Weights of a small GPT-style language model, trained from scratch on English Wikipedia: width 96.
Each number is 128 + 32 x the weight over its row's rms, rounded and kept within 0 to 255. Layers, rows and columns count from 0. Numbers have three digits each. The size before them is the row's rms in percent of the matrix's.

# layer 4 MLP up, 384x96, rms 0.0357, rows 301-383, columns 0-47
018:146159109167105126100093091084131166100094110149103061132115128074133112105096127080128091058151084132094126140101106092119144103135087128118184
014:102161099068142174144122151125058117074145236148102093111131175122101090058109079119104104115083124136159106139114119154121126129095133125139144
016:046122072140167133145133200138074142121138167116115084199112119169143120111128161126132114122078148133176111158129149174129137152174150125154102
021:078155137209159160123097133101120169097104139161113084108107140134107091082136105116123081045117057133096097131136122104079113122144105116142148
136:157166174191146113125078141076167180096088138178107105097131115120137150124087141111153101048154130143101095119148149149094102127158094122194188
017:175140154151100109116105036114173141128116041099124088125123106131098166148100138075114096102125087127073131140089133151098124126122079111144120
014:171119122150127129088117084148086141125130154103108073178112116137122132110104183091174091099130126113170123181124101105137140135186127127126155
014:149192071103168121171152096128110128112157201104101072196128131159094128124051190136131131132129102173121115150127133145151128164080184131132127
015:095074143147139077144132139138087113147128059081147099164119108158140131152158165110156111201098163105113149115118114093091137127162135137119074
019:092134122100141059098148071112129148115133187094118087165127103162116123130081171128143116172098120115143111132143106129121120163106168126131103
018:117108142093097101155128168113115112160147091107146123122114109124121149129111097140087109152115122133071129103085136083099110123100135099118056
018:139120158121115158155143223155119108168153115126169153134123129169125151147165116171088123166137141129147135113113150176114113155185173101147061
020:119157147158141149093117069107147162105113104171102121117118140132111119109139114125165124054156103141119125149161141123133147135099111142130199
015:160107062137095136076106088140088095115096085120108071160104144074146109137070165109151122076159147126125132141113094107094156133171101138112140
017:144084158166110127149097159155122117128117031124143092148101125125134137141158160108133095151167134107113125089127117101082111141172112128134117
019:063090098095081112100086141109131119107131040122116108118096117080123120126124094134105099128153127108083105076112108091090119143135125121111085
015:152157117200131147154073115108156171108108081167112086147100131094122138121119124092151136064157105133080141154141122122152139119132088140141170
306:142157126155086117096117099145105157153094124158094082144123085163110156094047091102100150139192080195161135123139130130133143125121168107122151
020:160169191143173146172144146130166169123135227171138129112127156193117149119165143147139157122186112150133101118160149175111128165116137114149163
017:121095097139087160111109085133151122103099000131110096104105128067105121107095101093094090065144108109105133123112126081119109140142079112119131
016:158119172111104115102142082171181134125122106125128138102115131169132196191133138138102172153140150130120128124146159150148105155140145134150143
018:138122140188137196145113187122104124152119026160134123137118135135119102106175117111156117070172119133140141157133128113102154100182105142135158
016:124135068163133188121104202139074136088130170157105116150122147141129102080113125125131117041149115146176111160166125180132142137147155130138157
020:114168125116138166129132143123132138107143202175116125143128172148142090094127103158130125100155144138162119136150132141143127144104139139113163
017:162101130151086125180125235153143118161139072114141173164129118123162163163146158150112133162171154132115137118117156123142129125199129113133099
249:140156100144120109095118048135179197164077139146100087062110129084129187115103084080141121151105204160112150149095092129121090098132089168105165
020:176105135140151170176131206156065111174125085130156156153151134138132127128172132108150126153156145130158154131120114079147151099164154137126130
021:069079037102077105099121167105058080132114120104117126157140112061143102110084126120133094137081152111164158134110091078137132082102132139106108
018:056098088173110162093114146130131127109095040140116098115095128101141116110136108112099130042124120123133131158145140171112127139195083128133101
019:016139091125130074115134152094130153127136170106111093137125095137127104095100137132131114111075102115134114109138131141128096119061146118132089
016:097114095170102119061129130126135126108085118118109131146144132086173114139090177143131167100134157127187144177163118202148157117202104160130156
154:098153170148129140132107088084146159094089120167134083141093101157139152135114191146167094097163135142108106075143196136092112156174138097140141
017:141116095088116140106139039150096083132128134097098064173099139161131098148080225117173142120113168140153135146087092132087161146143114152094144
036:118163148173135120130098103086155184107110128138114104096123093097099145101107101099130087054123065139099109125128145100118101115100111110164165
021:118174111148125073126125117125141169110143195120105084154148121129162170144100174139156136131103132140129129172153131142187146142129168156135167
015:205091083139073147122114165160137112135121074125096149157162128064178148139110139116131119141152166115157169152137109140189160106142107173117181
018:118119121170093152114092164102159165113112032162119098126105114098128112074114092117134086036178091103106119135153129118094108138160091124149152
016:134126090146109125126118094130177139108092022138098099135105105086135134119119140100152093074156132126156146140164131107165132131127101155118207
036:145163158176172149151107127120152178105114146163129122116110137141112112099120110116119121065164072137095107117148142121099118133125109103149145
014:165104085225126151110087095166088104119096053148117087177090148123117119119110173084162117087166123130110127160136097083133140108166078142130188
017:154089098121138160136142186148109097117100127150149117168122171103151090147128128139116173140180173133143161113132136134134150139182137130107104
270:119159123167092083112125155097168147097100130145113110104123110177078175153100116056106112083136117134124104130210122197160091142149157116118122
018:137117066146146164126122193167062132123130152132131096206140161144129115119102145097136107141144145126162141146118118089166157144167163155132139
020:068104110111081101088121112102160136114118068121135110128112127087119129131095087133109085115129120107078117087112131112101100153127121107132082
014:095115089104119132151132151096136136077115151112081088099073094178118105111117155130133134093118152135136083112164104165107084160100116102087117
017:139123099088104135068121043133074092106112132122081071163096148130137125143092165122169118119107164129148128127098101138098157155111121154102167
026:154166156189174138144140117126199182112104124147132094122120122156120129113126153112126110069182091142133116135160157132127123161174128110147167
033:143168172188168147147108109114167181110110126160128107113103130161102118104129135109132105049172069142091104109140139107094115137126105098142160
151:173176172163128131155117061113201153123080056167145090102090128139132131137114164123156128067197115133110117086148163107094110175192105123149167
014:125112108106111107141137146123125152131162186082128062209125100153135155125094182107140100173129133118136133133117112101165105155093175124118081
017:145176165182168103118121044105133173107107163144108088143122128148111112128130147105171123102137098152103110158138122105120164123130116133120207
019:141162125191144180133106170130124154117119123176112118149131161104141114109158103129134149077151116140118124162138135132140159134205107153140183
021:126209161170157130120129105110206186112135225173124111108135135131098123091112122153152093086151074146124109147139166133124125140132138113165187
018:093107114155100098065116073112154136123099043099113104131128086097138143146086152103145140093111114115076144163135126174131145112133075152129105
018:115169089153173126109116056131120167086126196149107052168102143164104104121091165106174097093163100144122103143133121081135152164156157142128176
018:111126098109098079080127012122152114095102127107102107131133115073146140161087167131154155136096152129131139146138108144154152125094103159110156
026:123141134189156161164099157115143163115122094163127106116103123157100111082146109100125099038162070134105113125147136114095107123127095102143136
014:139104092188164155151092152137035132118102078131119081165087138153106105094121132070151094103110102128116122138118102027135140104150140134134140
021:113168176172167153122135133136145167104119199172135122141120166200139107132160152147170143138173137138155121146165132138144159155173135139139191
016:135120109196149092123122126148153157138120066109160083166115120114128159128123144099126113115123105119110148134125152105148119145165141131156102
051:166168176201145119122100097108188183110106105149122103103117119141111135108102149108143083046152082140109103111145140135089105141140104108164175
016:112161107116163149206133219122125150123165193133119096149117126139127097067141109132114064142116113132167134118129136078129099138123159125132132
015:137107143098106157148107200116067082138132118136135154078146133115138138140161095127082122131113155141128113106092136182069141101163099109131080
230:136139115172144110185134097171162183091066151154109083110117089099145153140133153122180141063157158140078083127129155083082121157172095136150115
022:142133111120127189122123177148090120127129158146107166141139131153133129116153147130149142109156145136179135160159122159158151109118141157122187
013:198138113103109165107130120135165111097112108164111092154126168159100121124103100124100128079178144138186109119149128208119142215161148139122157
026:144187185184172135131116079107174187104116148158118092119120135172097120107127138115144102064164074145101107121146144122104119142124106110145187
035:165176175201164138140107094115178181109109119156128103106120120141101144120124130104138104057154079147093103117143151154102118148134109110161175
019:138164147141123087084125028115220151116118157126106151120135105127124138150089153157136139129107089127116114140137123184131136144107104124126150
136:165174154142119127108115112067121191097100159170103073107123112142111168089104119110129083072162121163147109108148183107149085134148134092171179
020:037116127133126076107131099103127126137121096093112076166125103100130100131114165126149102159087133109106141134113127057127122106130114140112108
419:148183086163166101106059056138076150109083129128102066079090122119137121147150139077159117105142141147160107128161133116157123116103088154167107
020:155156147212162164143098174127111166114128134159122101141115141168125115104156135120145109060154100134142105146147138136099133135221127124165171
017:087112181111104085119145158140134126128158211094143132128116145198167147161130192173104160180102166124135126124127153162106108130162160101139090
014:009168135176158123153157202130147146137137177152140143142128131149158089118166120161154150154097143129136142147156140148145147120146128145150140
272:107213111156122132131101106177135160111120133157148090133113084115166160103133128098096116094161166099125107055056085109119149158131118168131119
018:107159142134124121086136064121166123133128161120109156134150120144138146157110197153169154139116124139132132149131112163154159122080124158118161
365:174188068132108151079132138041119179106089106152203113115127119121072102124155155182176090129132084150134056130170105113204126135109077129095118
017:091107122122091117133095157127143113117110100106156105110121135123123144148097133110085126114129140128089128115102135120120107112150109086120051
020:040148106118144104143112119094191158093127187152119146084118125119104100098108066145084123092104080133099091085138138125115090136112125090129083
016:030158116092140099119115081103120132091122221124114086103098126108128086097101095146136072131076109124137119105115101045098128132109148133114135
018:146114124185112134183100232104117149149127034133133106113112098132118150077137113080124085046146106129122124137128149093110098094136104104155140
015:074181122151162154180145183110147155113164211174120091148137157158111125108157123140114133108118112162116114141135161186131126163090116128144135
# layer 4 MLP down (transposed), 384x96, rms 0.0221, rows 301-383, columns 0-47
017:092100141096086116101114129159188105128119124123170114120154107114103154134131124175160160118117071141086154031200181122086095145142124141112111
017:141084134116146102085136148102180097137090055131105051109094032113126118103147118134179109094159090133087156141155127141151107114105125120089179
015:147130181144083159065109173123171119167168127115128052126131081157165122170115125175145132102171112116098126136125187150169131130094111137110223
017:114066158120133125080111124123146086135117068099105070176164097137144166180074118181175113097163079186105140067169166129190171150145154147096148
087:064144130075119103114132112145142066172120178059147108167111086138100100154098139137122085209097082140132135102110119105160175155113191109049078
017:089163147138108136146087144068103151126147222129129157124124133120134117124073090142110172152090157133136049063159176100096143094119109146144130
014:069130103163059133085113129155160101118112104140105071168151133125127130160127085192148139081120144136127135061146176118088112127124076152101187
018:096103168162117131069103189090169129145099116126136078112140064095153130086130083141165119076169168129140161156106166134130074127151108143120144
016:139160109151057169135135113155160171134150177145116154151170184151157137182099100211121182109115138125191136116144136111107140133134107117123178
019:098108114189091152102058140132088170127094110147144084147096129101153088130106079145119128082171164137154130151098119099162119103168088107103094
018:136175103159184128126162129102090107085147161082091156106155143148129141130075122137129179142149154081189081148121098150068127119096099135141148
018:148163089151168125125132133104079133081162120084032156109126146137127111135087129133144158149169132118150061201105106132135165089091132123132203
015:115087186109118117125100109173205092157090119147187058164149104094119122169124109122119091072081103154074171061151166130153116097155092145136073
015:116127136084034121141121130213187146107123111150137134103147152126097164104186112110119109108120097148126167057109151158100087123132130098146167
016:120160062105071156127177098135145167112172186104112199103178208173082125144106105166088150115107095156163135120135126120169130081123154106130195
020:129164077124149133185154106180123128131142185086145199086160217138116087161078126115088155132102110108167139154112128147089131073124081103174193
015:104149142088085111108123144138171117186112123130176154124157132173105124168131118180124134135105092139094153013173158113093096124169103133144153
375:111137146088110142133147160108114098142162095141145193120129196104153111161209147165157158120075139056079154138137120100166166125136102136116090
016:180099102191178133072134130074107123118143138119116079128131072138112126112127153149171109130162136121137154135194091094236116087114157144094120
013:103190120106115137117091143078129197118171161079076142094140139164068144134132100112100121177148127165094089119131192148150141066124130120155166
015:137146094117137153191102074129093154113163172148133220111130161138138080106112167103117090130111138116188073109094105118181181086142094135200129
016:121148137082095085079155118141193109133121136108099120166140122153094179166124139167127147125112084147082143072170148138126116151082169113125177
016:143117152082129090119126146125165102176093065120117064119115074152103164103197142118159075105167091173069132119103163152179112126115152083142193
015:148068119134186100121117128195174124111099044117141062108154102107117125169144122105167128113162076106108176140124116161168141108158140129087138
017:140199105116171151145189122102118092103177195059089180077177171167087155094093113110093161152137139120159077168118150160068094115084130136164163
263:147104138095106108117114145137138246157163107120166088168114169080121093157187127145116157196123134119146170137127132150041163115180097124071126
016:132132113120065110075166106110169133125099075136043156142110166132097160121161132187094151139107102139115150132144087123112113173088177091130136
016:121143128055061113154174129189175126107116076136128111128091148118120149113163114120119123136145091123104134134063163152042097181141137093145129
017:141184138080092101149072132133109158134157135101100111104118115173118155145149142106120099135130089139087066045113176147194135105108131091144189
016:113109155147117123123076136157070125143130132134171064171091155130151112215082134162118093116136140102138106140094122094168160144191103112090092
017:112133135083085119182096127194133155119134117146163114130104134134116171092195124061130080126135096140082126072090159146147106140141155084145110
135:130119089137141126099141122175124135154211110102094101120120132104093151150148118114086132102098094149106144214111054151248102106100139135137112
018:121110115122050119084134124189201164100118137154173090119156120097131158116167088129141114079111123076125190058119150148152084119141133139115149
020:080128193126152141083095151026121057161134159125130104175109077127139131153060136164142119140118155138067090117180161092146148135133128173108079
018:110111157129116145146071139105180071161109123169185108164127115102126103099116099137141126095108139126119142080121159106067058097176049126157092
017:115170110079110123175148135162190129143128143146176189121119189140097153110177118105088114182090106135105140113114148146066070122135144102170129
014:090166113115169115100125124144140080125147144052137114117166167161079137228066138136130127162150092156088103105147181136134131042115104117125176
018:118165145070093141145120130145195160144161185158184151122135160129086111158153118122089115152077119152059164115119173104138101112159141130145087
022:117090159158168109050110142054109098144116111089097049107145056132100168141142135151173103130146129156092116120184121114218169130123134149092135
018:116116146055029138129149143129179152145119118141151143124154163166111135106166106123091108104107084184113167044126184123141104143137157122161150
018:148137127098077102132140108223162194121162095139116125061140134166132192138210143133143132101142085154127161089109095150137127159138149082136168
285:132096156076132106186149116128112107161169095076135109122158092125143110103184134145097150189085165130101136078125126099062129138090107117105180
017:102070129096046110064107122137199146128096043141102093072095112127148116146172088167136130131135064143113151078119141135066113123105106089125185
019:124147106135145149153085106137090124082137131095093135064118156112130084171048105113084138165138145114148063140107127112076144061104062117132141
017:144165071137141154149161104141136119126089109099152079084153118120103128107139143126120099114126124091123160125112137107206046044119127126099156
018:130081144113051136137119107206244143109131125170181134127133128092124121123165086133097083080086094112099183069133140134093083098135108142127145
016:096143133148139138061070156064090166112158186116109073103137068125112154148124118155147123156154161174076103103184150095232145104117151143106063
019:107098157158169132051113129078116114136135142101105070131173074116111162181111123186158114127130144151098128100214140101216177130128151181094101
127:106118085089115116114114136104075176122167201089074205158178139100099170137124117150091135179117152130132101182120077118184173095103174130132090
016:096151080209139142093091137113117136137115128113126103077138153132172100143095095167131186117168162086171098110144160121052098095134083143091157
017:092061168132094143085132127138195112152092141163177075172171089108152130130115104193157147058113125146108207042195161101121093172149125173110066
017:139102168063116126120125122167217083133129104122145127138159113150125148165106126139155097120107044134102194034159162153111100112120097128135162
017:100060183111139098092099146099124067087123142122162054193104089087148090185038113119151134117118148133120131126140131117143174120119088177112090
017:069178140146098113163054146155084142163128165150163129143116165135175140145148119124087113126085155115126085017121149122101116131155092095144099
018:085050156121054122059095116150176128150076080153162056115126104094162089151124085173143117043112101152123201061132149120118101132132072109114103
018:127131140095077130187077135178143142139134147182195140138123140104126120081194098075098081090080137128096150073096129115096077140176106118147066
018:121156142130156106067142149066110133169119150065096072133167102162103169176100135165138132146139131155096105103181161126215170118116150142115161
017:098099147087020108074139110124184116163074060145110104128125133149117128153138118200114121109110076171103154064121144107119118162135145104133155
016:158056121130089116097144085193170154127073100132161046133161116097150125153141117163152133058125075173110197089174135105202105137152116141100096
016:087127157132069155091060146062100168127188158138110141126108134173144104177090104158112156164123139150133057084137144096068162136137092132114137
024:054134151131136148104069136091112111103132191136134089168145095107087148211071084166143105178125162148084105122179133071205182094148157172073071
013:126100120114143143063146133069175124099131099112113070122127100115098105185065110178156160149148097099109137197111122123173136109121136131043172
016:196174110109144116159163124105148090123144138099088149111114088147091153055145167109133142152111077103136107157132109164135118138049164121147208
238:123140117102059124124165168150112216134172164073147103181178122141085111130139087170081150142118124102123089157109166116082135118103125123093136
018:144093138094129086122148109136179106172096078139160098133100122119111128096205137096139084093102078140083167121121143158175089132126166092147116
014:105135121093119124141072111177175193104136121139116126094105108101107116112172125114132074111119110127077162140093116143198123025133162086172145
017:069066154155129132069073122086137119126111140129133052172154070098123134183084092184155115100121131156097152082189127083198172108160137165075072
019:093120163130141149077072149045117102144144161130095117159135067124126132152091103181123084137103148149082110093195127069193155095121145165097085
018:094119149151161138177112137154076087134125184132193120175126135083148113123101115074105080095101190140120110133115149112102126113187091177155029
123:085121140101153111115085137184152037132153091101121091144105110125128111182122168158143153149115080112054098143102080170199165126113143152105057
019:097138139159063147128103136174165143119139175135161124151141183136162124206063097161116148079134143095161133063118154125086139154172108131084096
361:094112182165138140164058088145059088163092143099140086144113129131122128154122110123133188220151126134074149140083129117159186127176096176111138
016:110112137112106137076149132117175084150111111095110085178173107158115174159097137189189117116165066192094140114168177142195137133112171120132196
017:159128096140157140148142096092076140104152170109153101093170115147100141092072120106205172123178117113197073142100134132149166120127107133127138
014:159099144078103105113115136130107172134129126121153042172128131139128109153106122139124118118132083128130169121122104082204146146159138120092096
283:120118130103072165115196122124114220160155117132147137177160146180115114079168133161105146156113139042145188074082125096021157140075132160122112
017:104090156127111111169106118192120110144114144173203112183117143073146128110159124092098085064069144144127141095101141123113108153192118148147050
382:114144111129129138067128165076111130102138114074176106177160148082088099092137168115144163128124105150126109124142161084255124136150112117111167
018:150215089127152125139133154041052180123138135093045124063134124158092116073148120118150187175165129136153088133127135120178153102124141119134156
018:151116137135205113116129134087034109142115108075133072102120108116141099119073152105148100151148130113122124196094106135197169109124118124130077
013:180055102093122103110112111135158112101102062135143057137129127094136088134112112131170152108140103099104166164124106111144142133158131129045084
018:103189129102137126073165144016137112138133174084070114139131102173064147150083124164129155196147142114100077128171158115122121105078151131118160
014:184114166134139142094099164086176126142152152098154071126141055145146128124096128121134123108138107093124144122147156121188116102112113152095173